From a checkpoint of a small transformer trained on Wikipedia.
Architecture: no biases in attention or MLP, normalized queries and keys, local attention windows, normalized values, value embeddings, a smear gate, learned residual scales, capped logits.
Each number is 128 + 24 x the weight over its row's rms, rounded and kept within 0 to 255. Layers, rows and columns count from 0. Numbers have three digits each. The size before them is the row's rms in percent of the matrix's.

# layer 3 MLP down (transposed), 1152x192, rms 0.0686, rows 150-171, columns 64-127
107:151113135164155110160091144118091185103150151083115114143125121099114117084121136187102107179130136140149085120124121112110126155120134073118135135155133132115123103099140083118139119161150113
123:155113121133148092146088127170126117121139107125134126155124122125124137100118135156155115113137158121158099134162133092096135117140101127152156132090126152122127141108127191102148115143098130
049:071114164096124134094139138129115133137105140092173143111116124151146144101136129136125142153135119139149138099100185146141112155117140149133134146146123168087146111150083165155099099114148138
095:143108123110157121128134107145079148116137146140118102142059110150135116103154164085159120113119101148126100154132105109140066153163127105118087135136122128117115140090115127142108158133152120
103:181167128162160147139129119137110138087110126116150160155201158153109116101119120093147101136136099156131107149124110128127157135115083117119111104107100139112102145152195178122110161147133132
091:121120127112150090105156133162129138097154171149080117135120132133173172113136095117157142129142172132116138081149113089127141164121144129144127114151184164100180105080087139120142145116130097
101:139156131105123092143169094103115148186161159111136103164117147100137163123147170136130109118145167155146125118127101115173163107150128168144130090144160119143097150159141122128112109101164150
096:105151141138137137120149144116163100138140183126151112133143145086149143099135132149130165131121122092125125098123129111106096106147119106145141146142122144129142136114137168124095119159112110
100:144088117118084147150106128137124129155114150086119106125113091079103150123114152124123151126087130117134121182137186131100102078149134135137123135131159112100080101107135134121167189181132101
088:168132157123144118136131135119063148113117083095156130136108135162136108162165144129150118144158156116128127111103140109167135101111134112152130095128119118095137137202135143136108139152137125
099:186142129149159160127133119127139143133115098148142105120123138151122096083129118135113120168160067108163149113129135090134129169196159150123162098139105124117107139130109117132137128133158124
111:150123085153084080114134106157143131168136137150096104112155147149163145168107185098115071079077140147092118133086135167160115121091133149146121119148157115137154094088144128119115156144127089
127:138130121123126123084112080110095058173112074143176088128146106114143099133134119147160147125110128128108145128114141124137113140124163094143146121149153133143091110154130108068098101120169109
092:126094138078158096121105138137143132157083103092105124151153141173122100127161108137115123134160125123140165092115162125112134139145092115132123124144143148110163120134157129105142090112108136
100:179124109130094084138119126151111159068136124164130101115111111118159082161083103098150104147152121156142129164153147129134122171124109146155150160136149163122124142117159163119138133160092097
090:153118155119173129102106101098164080136142148128143125167149114156124065116113108126155124119154109163117135173147154135120107161138147134150128124149160083166096118141102182111105122118097114
105:168088167143087176115108111099103176125136183138132122099157116165134153133105136118149097110166111119085091140144070086110116137154126138119114161151127102114126121060120131122113131116119114
100:088118085113100150178143115140160108104148146166147100114134171093142114112114113116134088160097120140109169100124134144101143138115112093119104068123137149135149102110098123136147123104168134
085:108134119117119141094149140127156131144163147110127175146098068134097108101116111159109146152161089141146148143134124112101151087083145141103138101126107114114140158105121106113113109102136084
099:123121124131092151095071117129185149121108159119147108128108141137135120145095160134088165124114118145126128125104117119118135140124159160128157139135125131106114141111133140146123125107106149
091:103089150111129115192165156135148122131144123111139129141133115150089103110164123124132105136141123127132120093117135116091111116097138122098069119115110105167121114101090124169125162137127166
016:095128138142136110125106142106114116107116141099133105100133133110108166155118100108142148145148133189173122092158093146137111133088135055105139133136112142122123137145093156104152155108139135
# layer 3 MLP up, 1152x192, rms 0.0687, rows 151-171, columns 64-127
126:204125116147139148126106133136101098171166159117087145086117125118116132105130147102148107122162145134137110107150111154110144134110133157124139116109150103127111128108118095173132079146157110
046:109197154083122158108151116169058147144112162119174153124130117170117122122135127155160149129122118110132149103125177121140117141089109128144114178133110136137183126131128123117112119109151148
104:150114150113135110143152130127132156124145148121145131108120143120104108110100113141117171115109135155154130160079140114137109116137056135169128129196107139111123092106085135151124149191083145
106:139141125118138125161121125135135107165115101160171082134119135151140119116132158100110093119114079151156104107103123126133107155140101112098168132124142140133147089123178115168126150080127168
092:102084140114129135156157143133163149107140153107102133127098123118045118124097098125162150150102134153146141125115137116156148147112105097113127067166088129137150152135122137172142179130147167
100:128157098108119149150154115132138136102152137113141140103161150120119135167130151135134098151120109128120121139140136181128185152128160173116118109110116096149118128114110161147157122126098110
103:102122160109153121098123155112122164130143127102159101151125136126109143137145142129148150124126130144095161111096121148107130117123124121104173071149115192175136151131168116171119099123137160
096:169113112097135076141133137115116147087149151133131133121147147140123120141141125159124141143079149132133134145141134132116197126096080128123121123120132087114106121130124136158140142161099152
100:181097122122145068105099157102102101101151125131143127100119159157096132105117132119117135133128123110088164154163127099093138145105126106108106081058087160148125157065127130101122120130175136
106:147187128103097139117122147119130161108148148120125099137082105166150094139114132076141132158107126131089142176137123135134140131147125188152129164134141114089136178119152114141161154126145117
106:170140115140197101150099142142166140137166137125143089124164109170135174102133137120148161166131130117107139142118116120157130118144163135078123142088099124130074136147156148139127118128118154
124:110165154125172129120188124125163133113127136114087168141154080099128077133078131123115105132171170150154144148149141061126152088118139121110118152087079114134141136118124119104139145106137116
097:125134095143131145100120133147116135147130112091114089180151141113114155087112120110144122120123110125154141093159125124145172093144052139152121112111125143092124114156137131108134087131152061
117:160113111122140122137106147162130166114158123151137088146082115121155110152100120104127121145143103158159133102151149143109151139117078115133094128114121162146154100184130137131121096180081130
092:136104141146116131123144129120095085103130175094142141159123130133128088152105118129148151129156103105157173148171151119096108127119135155090113147186149139143112107144114167124118091130102134
121:134130102172157117106078132132144155171128129174139118151128138148118125101137136114121084113081177139134104137168122087117138140135160106101118186087072116110140140154137128116089179134103147
089:150143097079092124148157139168109104140093135127098098148128124127102104142088076071172145123131105092109098097104113112087127115103130138122144147126122153153125130138088171112101142117111084
099:142162180094134134123109100141120116129158156147135173125140160156154126123145078152093118179111090122178114123117106106121113126114131119129113083130126128142110167122150113123131127108120118
112:114132116112112134141106146102127166137142115128120103107132147137148108123120110130133138073110142096143142122126129125112138102065133116147108148177144137116131122153138149154164159162135171
084:100151111104126194129121133145086150107084075144101125122132118119114104122135129090131140086117164123100118117124117125127118103109093097146156143116138172125137139140082116158095124120142086
014:128094147139129152126123108129135098146127092136114136126140102099159113136150166131117153195134123102145131091121116122152115083126155134102148110144114151123120151162118124137136127115144113